{"num_key_value_heads": 1, "intermediate_size": 256, "norm_place": "pre", "attn_scale": 0.177, "bias": "none", "init_std_o": 0.0114, "lr_mult_o": 3.0, "final_lr_fraction": 0.05, "batch_tokens": 32768, "train_tokens": 139700000}
Each number is 500 + 25 x the weight over its row's rms, rounded and kept within 0 to 999. Layers, rows and columns count from 0. Numbers have three digits each. The size before them is the row's rms in percent of the matrix's.

# q: layer 2 attention query, 96x96, rms 0.282, rows 0-95, columns 64-95
# k: layer 2 attention key, 32x96, rms 0.25, rows 0-31, columns 64-95
# v: layer 2 attention value, 32x96, rms 0.2, rows 0-31, columns 64-95
# o: layer 2 attention output (transposed), 96x96, rms 0.88, rows 0-95, columns 64-95
# gate: layer 2 MLP gate, 256x96, rms 0.372, rows 0-34, columns 64-95
# up: layer 2 MLP up, 256x96, rms 0.392, rows 0-34, columns 64-95
# down: layer 2 MLP down (transposed), 256x96, rms 0.153, rows 0-33, columns 64-95
q0 082:523503461501463499489477517493483529505522486466496543483469518527479511481510507483536527524488
q32 081:487500474488499506518511500455473503486474522514505457424500513515522501460465527487525479538467
q64 064:472468496493530481521510477520483516484476533513501511472507503479476518497504530472506471543481
k0 111:473511507512474506496514498488501473462432539491487549532512501496510466510466525477513508500527
q1 078:505479508456497453499483521538501511539494447502532461490504536472462498489466514529515496511528
q33 065:477504497525456473484495504438484499503508551448485523518486552516509487490477515487517525477522
q65 073:510539536468489510474513498584527516469511482448511550536468528518511513501513490536491498514531
k1 089:466498473515493515503496475451504502471458555506515488495528495472511542524484507487482465493469
q2 087:512521508517472505531508492541496518502470491495481497506461514493477502461506539480521502505518
q34 077:465525533567527516552477492496486510500483511505482526507536490501466499492507501456530487506501
q66 092:522505557495501496467463508490524501532525490492502530477486504500516537489507487514520547474493
k2 102:523547482522462458516527488485536500503487539505529502545541509483506481507496508487493483488511
q3 088:491516458529518521464503507444501487521478561511514505479558504497539477536511469503514500484512
q35 088:507522524503508504477488470492497520532551511536507535543525511484503539478508529481470501453488
q67 093:498535541475484479492511474546535506488445520508525531545516489500508510467496490511498459482496
k3 094:498511516519529519540491527505475478526516497513521547531489500457494491497454524468485445505528
q4 080:497474546523503478497461568473493514494493493456451467490549511502489497494506496509529504469479
q36 081:514488556475545524456491546465486530504554466506468525564515523534539502496560507530515505487492
q68 111:536494572522536456471420503487500502541487532491475507493514485488509471461511538504543503476485
k4 095:510489505496480521521532501520529529499521512505526473507495506496523534469466479494534448479543
q5 088:542470509508495569452465498433477464498499494505483480474477490533485485472466526520504522468525
q37 090:531513505539484492530514443495492492525474518531533478452440482525525530493521534488517521514494
q69 093:513511489470525498451532513540501540542521475495502461490505519480516513506541481556528500518513
k5 106:515525505520510502511495474476505543530520521517468458460489462490499507490504536521489509488476
q6 082:455519489468449507519495508484452490505496503476518502510515537515515508501483493503498506484520
q38 081:508535514492505503483492537523498542506506478488486549517475473483497483507506535436476504480505
q70 100:496504492499576509506530503517488496458460529516535446493531449455529542502519447519489505496504
k6 124:513501539465492476453535491514482544533549453498509447505480492509468497490492506536446513498489
q7 103:532545492535487446524501501512503492533494494558513492455464504497472473499468518463476484526518
q39 117:441500440472503465508525514534482517456495501511524486480451494488530538496480476519454469478496
q71 108:495486471486497478531474509531519506534536450493519467493506487494552537497500496535474545514453
k7 095:483491521516531493507528475502525560487479459501501496531491442471523491482476472518486475495512
q8 142:504481509517504485477536489499519513493487463482531465499496497498514459518512524517492471511503
q40 137:518465529536486485510458474479498473449489511497500460501554513541469486482496534485480534505493
q72 142:505481438471474508533499482498477476493532486521531512480471482501509534517533471527498512504470
k8 090:510510543450484479507508503552500491510487434479518495476511487515491522530510490527491484494510
q9 088:448490493462536531502548478504473506480480476516506484510553497495510464479505504489529454496505
q41 117:478511480503520541504529464525491519479487487476496511525526502494536526484489498512498483493499
q73 102:532504531528574484515508444511515507484501501543504457458505487475559492529495488507473507484481
k9 101:531486475526474532513470483509499497486490517483460541535494489490495436501491537512471508495510
q10 161:514530518510508481505483514499490497538480542523474487545503530489478505465511524516532502485500
q42 127:496540497511522435511493504463516505466477493478494468513489501540481491508481492505521506497443
q74 134:537529513489536476509538521496508482490474500488461563519496534492505512491489471472474509543507
k10 094:487502531502491529482509486507481508480494487501491516554482523446531508492522522474463517487462
q11 111:537502464527488507489496479488495491502478534490518500442494491506522469499527512521513512486484
q43 113:543509542534514505494454504471547479501509515505465511525526525471459466518502514506509519504538
q75 086:513513524466473532490508476513458488487541539486518504514488523529503484444528552536510513487551
k11 089:545490519511501473516519460508554507540468498531474493525486509509471514529526516484449531528491
q12 095:486477525542482510495548511484507504514461515503480474485528501497468488496520523533511539491480
q44 137:508510547472491521490509500484491491539492520476507506534503511507453480494528554479569462478538
q76 106:516499497525515524515512478507499492452506508533521537499502535490475463504511470509496497463497
k12 099:471491527462476560442501478494493510471528536504461530506430521531501527471466486511534502508490
q13 112:534502493483535490464450510538529520503462536492492504534511521488514532504494461533539551514485
q45 148:505514547495479526492503495497544462463505536484485511508527523509459437480504521511499504488531
q77 096:509496519485521476539488498531493464524500481544565473547540534447458485498464492508509495481502
k13 091:499504481526490512514509473472478518479489515506467500543507498497491523452518503545501539539488
q14 101:515485486542512502460472464482464510488501507501452440487510484549487491502524539495487507495490
q46 127:507515529474495490502481520475517494493476526487501542547529496472471485505496531517568535501525
q78 117:478514522490488516484464519486489465529523520559520471491513486503482471526504482477466501495486
k14 083:471523493497498475476505559535473495500497544479522531458472477509514459495502512532499471487515
q15 094:493546552486456483503487519502484499517514502529526511491487468480498493470511529459463460473513
q47 124:524505541495476468472461517513528518524507512480496500476502510508466498515471479493528534484470
q79 108:487537538527510516515522514499498502482493494521548451487486478512489503463526487533552489492472
k15 099:515497484458525518533488505465477544544524513467525500493534485494470520486482546498515498503515
q16 095:529484438510525466533494510530488544525516454493512422496446505504498537527488503514468530518529
q48 062:515509483499488555522489482473510494492469515486506429506505531498486501511508501487454478520501
q80 057:518489478489479529510495469516456499511461472503499525509471514511492455498504499511475505494478
k16 091:488483521484504500453533499529491530476529456482515482523469477467545513484516450517488448484509
q17 080:479494492464486502488515504489487579549542475463511494511432519499524564505495506521484517505515
q49 059:535515444491483503564483478491474485510473491555521429481497473534470503494478491480461477466494
q81 064:497500461482485505502484483521493499518503485483476511516473470499503512492532523484447472469514
k17 094:491490483447522474458532530499480553499527456468517485502447494507535528492480475514474483490521
q18 078:527484482495522511537487484504466478524483463516529429476468504518513529511460498531482533513533
q50 062:548453481516497493493501512539499546478499490516503467479477543538463534505464469497495496558513
q82 070:514441493499484492516503475489481524521489505461519504501474541505539513555446509469481490512542
k18 091:489508515506513483499523506474495522506546472517535491482497458469508508484519480485429456500494
q19 082:518448507491513484482492459515482532512499462431505463455505480549465491451482478554486472521475
q51 077:494482480493510520481511504495518537512516502417497517526482507509535519504514490501474486535497
q83 082:520481542498525495496440453503478538546484510463490496476496497500493529480476492486499516541481
k19 088:521466476470501469479529479485480531518530518493520502482512509533527488505508486543476507518519
q20 065:530503527505518472486518486512505535540536518486511492460440491498494552483500486544498503500492
q52 063:458469482518494476535496489478510556522472483452518530463515510497480502509489508513492513486529
q84 078:470492502531534494493531500495450518495507491495495470456487453494482517476461501500533519519543
k20 110:496511511493494486487526469498505530525506480495517470477472525489518517499516497535456474467498
q21 090:491501457511534455516519504532487493505475466519520494536543499489472455527496526478489491522544
q53 099:557508436476520497505489496481548492448497519512482469508517500516505508502475449489481475480499
q85 099:493464512515461494537498514469506484497472545513503562530537552491441474501502511509495460508488
k21 092:497545534519467508517486484495507479520511504527488519543503503515465447497502542517544500463477
q22 075:500464506449527488479533506505485536536546477467518466482449521477523517474517473512469496493523
q54 058:529475512514511499501533491530519505550538488485477491489494498477495511485482522504483478517507
q86 074:499490480521545484493574496468479522539486509480528490449476498504548501490507462509469505498497
k22 151:532479525492505485483552484515490551557500474486512431488489473482484503501482483526454509484508
q23 092:483491487511493482477543499472470540510488518519476517470498540508486524477486499458479518504505
q55 107:482519537495538491480480490513485470491540502497490525522469505474468457497516529472455491506491
q87 091:503510554536535457484521461509460514527452522537503476516531514493505517440493519479507488440542
k23 113:461495503528464499520506506506526480458473551471474547546520537462528501482494531462503489499500
q24 100:501502506512498498516438529538513492542511534514485516493508543544531520530540528489527522509488
q56 094:559496503476497523485470486511450466536501490486508515528452503520506505515506482525469488490474
q88 099:522480512482502473529512516479526500492494488457500448465514552514531479518476474522525524530538
k24 094:508524495522508522497520445473478486521484510484530478507494510459486523536475475487466467484492
q25 111:498480452549471495490469484471498509479468530489477511476527502512479566527484471481526509460446
q57 118:517502502481538534509495477535475500511513471495531548480477503472515496478499473552524501512520
q89 120:495472459515512488519494523508535547496497499507477458497494486467462556471509537475486505515473
k25 122:534514542467523517480512493504505545537509527498496513467481470474554520496522482534503515474489
q26 096:520488509479534514566491502538527518494549526545496492486494494568525518518518485482457521562483
q58 109:502539473501490508478514463510501492482508526541484491542527514529510528495500497527510443446515
q90 097:485498497470493502520499487531467496471475489534489496489487534486510550511486515474503530537506
k26 094:464490514442526498472483453482518503513463514488536513509548516513501486499511456519492499442470
q27 103:558528470525457486539511501464473502491516475506462489459512510486490484460481500525490509479520
q59 113:491485532497498525500521509508486525469496490503497493588483562503458516474526518491508497499533
q91 108:496512531479497517448524503480511511448488523493471555476515468447472507524464531471522472486512
k27 088:494503540528531546533473522489494532521503552484509495515511507472521444489508492509498525505459
q28 103:488554515469511493500500515516471466499551498548536497501517473472530534506511484462517529500507
q60 127:503515458485477492460548478483504510496508449475515467509535483484523523520514516508512520537480
q92 116:476512542524466532502458482525492503528509490497479525527512521442481501502463524478503527497488
k28 092:515452483466514504510507510509491474520491472509478455491509492500517494509548529531508521505460
q29 086:539500500548486510518476509530548506463481517465537477515528511483469468506485512487513438483483
q61 109:488460517523494516517476518443491478507508517513469509489488457556475454492528524477494514545481
q93 093:507508474534519483499496497479497503475512502506566490489500523473509455472499492539504502515498
k29 095:513481527497501472510483513527522500503521442468485456486529470509480484464539456510535516518507
q30 115:532510509482531522536521459487506480507534491501486489495518509487497512501495515474522489428511
q62 110:501513529491529481483444460498518465510467536532490552493503497530490505495485502502480517490517
q94 108:481457477498502488501528494442517495510478526492496437527537487490499541525540491473502475468471
k30 087:502506510529480480470487530496474491502526495513531481502541501495496449533482509487510467518551
q31 103:579536467533524517495475458441498492492499511510512467481502466495466486523493473481553462455494
q63 107:466463518504483487522534474481505520524462528490515483522464492463521491514451503551507498474551
q95 139:506490494472518462535493488501484501515514479506542462466507493525514560522511467469485477498470
k31 107:444492516491481537525515513508477469475523509522462540517491548508519478516511504495535476533531
v0 094:482496515475471496477504458455512498525498522498479449484459469527472478519453525502512500528474
o0 100:450471510505506494488516449521470524497475467475513532533521552522497500478501473559501488463488
o32 100:507489525478533477506512516536501467483511515549474526508533534524546518516522491523492525480469
o64 096:512474515477496516483482540494501517537511485438505494450488524507531522493440548527538483520495
v1 097:485527548463491477456475507515491489491479488519483505478456477504493508468507490465505461496485
o1 103:483532500503486487506493485508488497471523515511491561514487456490522495544496496490442474470465
o33 095:513526498509499495530502482460528504551518478531483478500530530502479500452457471490519550513516
o65 102:508509510464479499476467508479496500494507500425542542474476487497478489486475526512496498511488
v2 098:506509514475491510468504494478504442506468464550549510487485499484441516517500498498526505494521
o2 106:554485455543528476482467522536507487511530517478491529499483491480497512490511493493476500477495
o34 089:495502506500522491533492461476488528510460518521482508495485492481505485511486528484473469539478
o66 095:451494479492507518495526521498509509522518491489508446501505517533516512495539481475526487519469
v3 101:472512543538508486525454520477498513464552477476503509497457541500490509462502500473472500506506
o3 118:520495488476541514530509469469492445525502532492493528507466506464447519491452490511506526526475
o35 080:502522464538502506476552525510494477468490504470494486478538510502525493506553472470496496474515
o67 092:500503481474470490476418497513465508507508475519480502484548493551488458499505493512523516525474
v4 094:450499496504493497483535529547467544507479513522474490507497528530483552544521483519487507524491
o4 110:504492504494491472511505501535473489513538522522514515454494511477480453459511530466493468442520
o36 102:512473455489478485520513471502544520482453478471525524560489525498520500530476510529494482489474
o68 093:494509550490486518462480538494488502457488505516514474483518524522509499473513483521519518486492
v5 091:457514516537455496491518478521465468512535504494468475521501533511483453487478506511487551457547
o5 087:494516527490522494462441495530508517526460500485518511506495474477507471464459532525522488531461
o37 093:514553505511491495494517470502476495493515485511513511501490488495492478508477465452465512530527
o69 103:506462508533490493502501467514511524530504469546489512511508524494521513465497485489510465496523
v6 094:574509459503512494480527454498462516492515510472485503477511546517466495521464451500527537504528
o6 111:485452480504473508520465454452531443516506517504504456525478475524491482518493488537522533499503
o38 083:501533491457524501497479538501460535470527498511504500459520440481513525488499499476520514523476
o70 090:515471514509485513512554480456480472510516472489537503486501528499532510492516494503495514526491
v7 100:512548520494544470495494540522473480477475502492504502460476482478468491493515454523495507515505
o7 107:537508542471508497475499456499548528500526527507528505530509503531520512479478520501494511492495
o39 107:504477493505468521519501504495500516525482488477466505487518514512492483507487533507473511486483
o71 093:516505571518513540496493483536485520538470482531491520522516465472476503498471441495487479510501
v8 096:485481523456543467485498498480473468466507472469480480501517472500498475532511517475499481500548
o8 106:493525475521533508471513500449537489516512470511474491489475488463470559473519522508479472516517
o40 093:473528521499492493485528484524479501506481548480497513501524538499488474512483497509509521463480
o72 086:511529522464489501484457519483506490511510473517489476545462469519497483511471477540521496494469
v9 105:491539494546492507498491478516511530542491509517533534464490524483480503482458480468491477528534
o9 105:495531501548463507504499552502484508525561533552494471516473497486514505479508525502483555485508
o41 104:515467492448505514506560476481454495446493531515492527507515493465509464506477527517540513524536
o73 091:482486567530531439498518545500516501547471508467497507489533487543499517502536514475479466484489
v10 099:498492507501480500486469481482472519535520502475521554428466485498462554527505511496513481466483
o10 103:558496457503473477527543467501506521531491448473504511511533475527482495479496498529531494513515
o42 097:474511491487539529537450521526507493451529524522507514479500493482480485537539516487494517489491
o74 095:540523580493508498471508487554509502523503492487482514534513498517531517500492467508503511517500
v11 104:489519469478503524532491520517509479496510501536509511462461513476538486502491468494544503506486
o11 108:506462503507456514498478537470489528460506526488460484509508443555506453517478509527526477525494
o43 096:504527482473476481474474470560491483513485499468476505453526553512466523507508523495460531470469
o75 108:521496501476573488508513496500498470475509503537499484504550506505509506478478494515500509515536
v12 095:481512446496488495490484471497458488506490519515502465498499512456497499516500515550502497451471
o12 101:515481507483465471522504489455553493516506479496521496510528463526497500509508499514468526523511
o44 103:503534474492545511497500539524477553514485517501506501491473482493482483511504501442494499468466
o76 094:500456515492465455483475491491483483487506532521491510472472528471529531506487539498507470538497
v13 107:499495471501436534501485555535496495486479472495470464490484455510487505474498534521492494507536
o13 104:504479511493509513512554460474485507479544512553455498525519499501498495527530515501513516497499
o45 085:462512514511529441512487499484475516513513489554568525497466511482472504505501481495528509516523
o77 107:478470455488474508459488533534444461515522499459451530472477496512508496500475543489476497505509
v14 100:473515509569503533497506491498507481507474504489514543507501461534498495462563525530513507526486
o14 105:524494524518480492496508496512485511472531531468502488495500511502492532521479482454501509478486
o46 092:525501506501475491503522510501448479470506455539497488459482504474495513475469509470477449510499
o78 115:487509471518488468529490491502517482518472480479485519489485490530487518497510524530462577511509
v15 102:518503489492534492529467516523498502548460496447500504507502514552526501504502484510498516513515
o15 114:496457506483541462514498482504450483531489502508489507457549481529483529511507461515563516509475
o47 082:457504496472480507464521516421542504500521493527517489509466483485526508485493498537493469517517
o79 103:506551514526543518530485447552508474509490487497530476491503529516482485475479513506478562457504
v16 097:489516539524509495513495513486490503507513505484463466499495429504529476495474490511484522521468
o16 110:472472529470510495450518527507509497551500500475463491495514498477519531499503472530428489535515
o48 085:491501451456544523511496488536482490452468508556553513472501507530486476480518499473480501475515
o80 094:517463508525458480514465513486477501528531498482447519482478450547489489497482490533538521470457
v17 105:530493523493495455515484507437500522502537458535486493505500488473462527465521506505483506498507
o17 122:464526413491510513501481536526495461492523519519491481479500501494509519515521514478442499520498
o49 087:506485534506554502481495477545478531441482499461508462530500519516490465541529476517527523497501
o81 092:489475500482474497539501484508499506544500521502511501493508529521516501483483508467491490513492
v18 099:526510512544510464513475456535527482551462505566477510510517539535471528489482501478514502512457
o18 101:548555502520502474553501472545500531497442506527461457488498520467451479510500490519488497499528
o50 089:491513537508478510462525529450527513461473517506508489521455503514513467494513476522495523475473
o82 098:523489475534495496471510505495505537511486447485542512488522466530475513514484492513502467525513
v19 096:502470485487477463505499503476447533483478507528495506451486491479524504511483521477530546510526
o19 108:477502481494550463520504470468476536498551469554486470487526537503504487471533526465477513557473
o51 088:480547496485493521467534485513478479505486529450502546527492497468512461543520453491484536459452
o83 097:507485560521502507483491505500490482503527493512464501480498432495492545445474482511510511489522
v20 096:443482499511466503539522472526503524528529514459463493546512524502485518518502517523469537486521
o20 099:537481473526490519500479520476493499543512509522512439482527503547520457530543493485493529499493
o52 100:529461542502525513486514497503505491478459527514432530472530496480507535452462513531522513475463
o84 097:457517497479437509479467488547523505511525482499543508504486549496505482475525503470506494506512
v21 112:473502477503521531460518511465491480509515449470494530474498513545521492521472480550507527489463
o21 110:481476517458510535477469505479474519466522516486507533514499492531524487546501494473497513518515
o53 091:507488510550530483550504506507526499503508500504462480520482541507493517487514504481523499518503
o85 102:496519462536463515519526521490499531500486494557452442486524505450530514456502530462491506512503
v22 097:482495464465533477466525522536477463492505554525480507523515501528463519479523511534520518441518
o22 095:481494489507535455485494517474495486503536508513530488485521480500507502495561514507482452503505
o54 096:532508498508470518504480500481541515474521477469487499509488452481506512528471465532478509505487
o86 096:507500545504538516478476470500477464514466508518494501519489511492525485505525504509543499510531
v23 103:507532495499527504565489496508527516503518520509501541459515526487510499503499495457485475452506
o23 123:479522477518512473540476479485482513471491532495493487546458456474532488485440487544481549542514
o55 092:481488498494539516470491542481486505506505519501515490504512486502478499529529523475521491590491
o87 088:496510531511466489480517470507539536514503455512486504491485510457509497456486477470505482444496
v24 095:514529539500516466536488511526495484481523482496534517500441474498488519471467475501485529467453
o24 105:477497510532509468512505503541511469489456458494510537493455503481452533521523485526501498509528
o56 090:545475447459498487516439491510476549484540484528485477461521533527537488513459504519517494523471
o88 092:479494494527507552482529503497502498491504515530487491486527461477529534472502515503530549514503
v25 100:467526487499486479525473476475505462525505487473534496514507513493483533499522491491452513498471
o25 107:503512532520507488479499502474491533496533454526483497486530507516483516514536479482468473493533
o57 101:518513492472505538488484466497486487509442564475484485548454499499447501487455523501554495510496
o89 094:481476518524514483566531504522498457465475505528521485473503521444493518508530503507461509506494
v26 096:542487518501536516476531499507463465490493498528477559509507508478493530503480514494479517463544
o26 099:520529508496487456495500494453512495504520483492547527513510482486466438445510482569494495495517
o58 092:443499440533518526502474513505536505458507490543476496531494518484473519519526502479455544514517
o90 105:524493503471444496529502506519481471523506525457511502518484523495514503526505533469454484516480
v27 109:489453535489467493477467504527549508456506499472515525497491479472508503448476489528505506549494
o27 130:465511473526504444464496497513473548494501485530513461497482511475485481529480456468497517506499
o59 099:527497500505482520516505482464527458503512483489554501486520516534530516495538513503490501478507
o91 101:522518457459493533500491533504513474502501478532425517501512489492495545554517503539531509511507
v28 103:485493515507525506496520537527495493493560525503518509488509479490480493499523540483504487522498
o28 103:496463494520562509487496495508510501514506490519493543471492542492498506506507484453509498493536
o60 104:498485535472456507543526488530483470448499497510495474516497499503515535488490488535511517498451
o92 103:532491506488518465506478557522479517542480491473530463517447502524505494492471518500474521483522
v29 102:479470530488508500515519485453518484476504537476472495465508530503406458528539485493460504527501
o29 114:517523460471498499443508510529523457473492480469490553518435522500496492471492476492537522498469
o61 101:493501524496531486519489511430472522523473502491528458454536452511486515453492510544475493527505
o93 087:461492484527482490492471477504515497533445520487482495496506568480492478469417511484515508501479
v30 103:446524511486465487451496506499467550487482515470485515536528500455479477497530475522459496494487
o30 117:497472508486545496480508507483528509506537497549495504482496492495461492512503498516501487505512
o62 094:533496501537482534523467526508507463475450522511529514487499509535545516508455507513489461524471
o94 095:469506483486490530479480502487524499587482533463453488515498487489559536469506507496534539498530
v31 106:488528526499497484468482546507476501546522485476477519508498495462499495499472538465500499505510
o31 117:482459461530486524578477524517494517466508503517493455495496497476509470485497500504459476498494
o63 089:456523511497485459490549483457521487488494488561497484501497483517488527478541486492514504495495
o95 103:495509572475487521471470501493483473528487493455498517506516530509508496461463481500529520502511
gate0 100:487500469454532520506506496477489494522501508437510489512517507506543529522507471531479485506467
up0 101:502456546538477477514488492494506464484532482515461537497502507498464455532539525460532515498469
down0 117:450535507477468537473488481530482483504463545497508515449521498529509528482445531517516473522525
gate1 108:517500534498506512480502518476525511500546470472512517469542482510517483484522465463512478500511
up1 106:494512467473482492509556504456495513541490455466519519438506506506519509478495511487524469461450
down1 104:468514494481546506535503489464527501515510463474496510519505476485482461518466498493484532527494
gate2 089:550521508478567526512465452510511471518550491513515460494493479488513505485466468471560490527486
up2 089:528497482511564516504497457505488523488529488502476498509522482557472553507478461471523482514507
down2 086:545446497529510467544486494468501526486499532526488491519520504548503479488502521519460517487471
gate3 110:507529474545531468496451480467497529515549540541459521495493489523530499443493452516443457508502
up3 102:513503468456508513485533532464520534517494503500493533500487521501515511465503487528519492479511
down3 097:477510522489534509487462500469525472503547512548502483538499458543505512492494523483479522498477
gate4 090:559479525497495502505512479461492507523517518507467494509499494470494494496507495521451508502499
up4 088:531483484475520474489513492488486502507557538487485512510504515514528481486520505537451500474466
down4 096:500515506471571489504500521470496525469446490480488502481494496481516512493533516517516511508502
gate5 071:488470488521514495527522494491526517500492505544488505495500490533446478471493531454528488505483
up5 076:488549480496501509556515484503482532479487541525507475522484508523510504481502527459517512517483
down5 080:517511481499480519538502506449527519551516506509485509522545500536520495501461528488489515513499
gate6 112:507484547481512485503510480527495515498463489503532501542520495498497513494517529504557528540505
up6 110:511522474523493492486493538427491541478527508498486534483511486496525515435504461484485457487461
down6 107:539518525562498455479504535518497479495465499465513428505485467537498484514515507493464513501513
gate7 100:501552499527490478472489534518493489486517476499541521445478490490486518481502490503475479451468
up7 103:480545495476511477516513517521535498525478482522541502456481540480505526464489444499473448453464
down7 099:490499473531492533458520461488518501491497540487504525527526535457507453523506469492499521480501
gate8 105:512478498502488519536487470537512543512494483533550533467485494452513504512513444517524493531532
up8 107:478512472532522488495505478478538529470473550480472485543498524513515547479495517472490489490456
down8 096:496491506470519533496563469516541505506519565522508516502456537472492507511524530535507500489492
gate9 097:461506492522456525518477489491503537473465505497528488474541505497514514501521509496528493507476
up9 102:497496472490481525526499505512497515536493517494514506498482464505479486480493511492488517527502
down9 107:510495523517503494462474538482487472537464527494508542455478538521508531522494534494530475484515
gate10 064:504493492510475516474503483516483441480461458457487528517506473523521534494499523460524471502557
up10 070:460518451485495458511481478537539546495503536521489493535526541491488501471503504533447507501478
down10 072:506469506482478497516504519491491507498547496556507545442517525478514473483471495486459519479482
gate11 103:503515476532475498502515501540503486480487520506497488444465513535477531525521484512543530491562
up11 101:467480478467464507517555466485487510522486498535504547463475495485485488531470512503475528475503
down11 108:491478495498497450545463499500505500472560498520467504550515430528461503495503515501546454512501
gate12 091:493487513533503456527535517548470494490510488524465477488531482449533507555512515489520503473493
up12 090:469493495547545477556527520487464471531488499533482471498530483461506480513530493514521543466486
down12 101:480486491543482548499449550538481477531526520474489517482562534482516488470482475466495502471515
gate13 097:499481548516519518468471483473483426514539469494508503503535502504499483509572499500526494489526
up13 091:498503535520534523462492502509513438475552532500489471490505520497486536500501491535472521520460
down13 092:481468501527455474541531481532532522490501480523518540505533515522473519519479513514485481511490
gate14 106:497525475500469489465495475476464513543470517454534491526531554504504485476537476488505463502479
up14 104:479470436490475535524501498504508486501430492468460448507503583502466526531498469519488501508510
down14 100:509503489488525480492550481469508460554442533480563496562532512488492484518522510546555514524488
gate15 104:512517494471536501461511495475485475505482466457431518482499530501479551517501486488485485474503
up15 081:488474485497545476459505490461482474471487479491470528539523507555439509528517503517498497471502
down15 091:502501527531461503567539481501512494565503475532491469501511540491516481551533440496500493520445
gate16 113:519496522467497554490487531498503480497490513488483518512505476471500465508549460509527564530516
up16 113:523503485460480535471475504481523486527496515493523496513428532493468484484516487466509523508484
down16 108:511515506483496525512467458457471533493469461507563457474489491453487513505484518522533496510478
gate17 108:485497479520461506490485503512471504456481422517521486462504516507467504526455469504511473472494
up17 098:511466485514477481491490478513480514541479450530503517535503455540518470520485547473556487519442
down17 101:541444520505544467478482469476539500534477506498457491511499515547484513491466485533505481499515
gate18 091:460455491513474522512500490503542527509487475500522515458511510499502480506481493514523554500491
up18 094:471527504496512489546510498564511471474470462516486477539522501485479463493547537506480522476509
down18 102:515488533528512467567471501524483538506541466533469500521485494521506501451520519473493519464473
gate19 099:510488483486545543479464458501522496508515460523509485505523513512533471558475551541517507478497
up19 102:494505483512536498481485441513490501458529480530454529492495499502527472569469494539479535505508
down19 104:521510537564494501509486486472495463491481456462518505519503490470534491503443490500480518491498
gate20 089:505509488490510472501489521467517434473506472463491505516462470516501524517507501533496485488541
up20 097:494488461459540485474501519472444441499484484470501533523520487462506471457552534546511502511522
down20 096:504546454511461468530481525514495526508467488509475490532441507516492477512496498483503436526527
gate21 102:478505526492550471508489503528488493490504525488503535513544517541523489519468527517494483472472
up21 097:543486472559468461529548495533511492501483534510489485454510471504478497497472476489518523488508
down21 093:531500543494454475490477512493463472533497491477525516511503501491509526514447515533547501502482
gate22 110:457441505510533540499521550507489515509521518484503530448531521572494484513558461489508472532520
up22 117:503512484516523470518460492505518469500558522502515517533482445515532477458482484547453447511473
down22 109:467508502463472521496507478470492488542489516483494523502553514495466505499525522496534492517497
gate23 093:477489491469498525452489502475488476510511481507504521498512514519504483508491537487498495475505
up23 093:508497492440487532459502503492521468514494516497508520488502518530482489508517551514533540468520
down23 090:500481480512509496492474531461461523498478490524511543505538474505533524491507457491526483512497
gate24 100:484534481541475533504520532497517500488532501507512463509471498452455542526504470466469465469500
up24 115:480540485505446488490510515518497419515476525517472490510472495460439525508481482501505472429518
down24 109:453497506540505465483502510444504468485542510544502517515506526472444511531479500526500527485499
gate25 089:489503552455509522489529503488468481502484489523516561465527526511476512473468513518475454468462
up25 098:471497547469501534487520441508497488516514516520488518490552523480522467469441449554478481502507
down25 093:541519541525522466473514476489500485473507506536492473515505482511475564522547489428476503494466
gate26 106:479502498482489519489535539464506483489513485527474509493457512519485511536543485488540511459509
up26 098:529540504497527518473481499477509459469521496515545488497510474512471504483483496480460511523528
down26 090:459500554504522547485504454520482514532423494481506530525493494532506475501488496499530535501533
gate27 112:514463502496499551503455458529471501545547500508482503464522481516494477496460514455477475500479
up27 112:451527492529534456527501508462530508479456519491500441531497508508529513504528488538531532476547
down27 115:517511509499548527505568481526526501505523516510491491525553533520500505492501524489442510509479
gate28 113:500488501497528489492523490520544496524513488496483457515501518531511541511482526470461456523521
up28 109:484476517507519465488501490498511497535513495477500527505519507513457485519499484525478459516530
down28 109:482518513495501474515465527496524499517489506506452515532511521525509512506469456462537497513481
gate29 090:489485487462500482493536500478439461517513513515540529501528491529519486480494474506498504507500
up29 082:533511525533515541516488510522543546480483498515453474514504497493502508531511531510515516510515
down29 087:544529544483544476531552479455505509522524508456514441502530514489472464506499507534461459498501
gate30 110:460510525469489482501543495522527525477480486502500482469511488468517507499484480533520488519476
up30 105:481512492513518475485506510487505539522491488476474500483521520497542499499478483505497523522469
down30 126:518494452495513489502485520475551527460479490515532516543490523533523492470493514511513511526478
gate31 100:496483477449458503542473459476536500520524497481481512521501461538506545504501518503493500473470
up31 098:488472491527518502504547535505450486509483458532515464459524508470479489517518482479492526494469
down31 097:489479512481500484471499499537476503519489471504480493476451455508512452491505498489476479432486
gate32 102:497498470528516538518494539506490504513529529457507467434481454481540516515472488482507488484511
up32 102:477510495488543522503478493519497489493506525573504539527497503509491440531510513543513500463492
down32 096:534497507477480516495494461526477498516498508503523536529487502485486498498499499500454517447481
gate33 058:471509463488522515522456560506474499512486475524526510486507491483488534459494495508478500475499
up33 062:524504551503488500512541467471507526461498539496454491530488515500517485572497492490522487528502
down33 056:449515491475527492541489501515480472574490495516563460494479501502522507465490508523435472504465
gate34 101:508483463522579557481504514486515521494502507553473515493523524478525485522530512502510511531495
up34 106:470472497517490553469489499501500526472498522491468515502543521525541506496557474506474482525489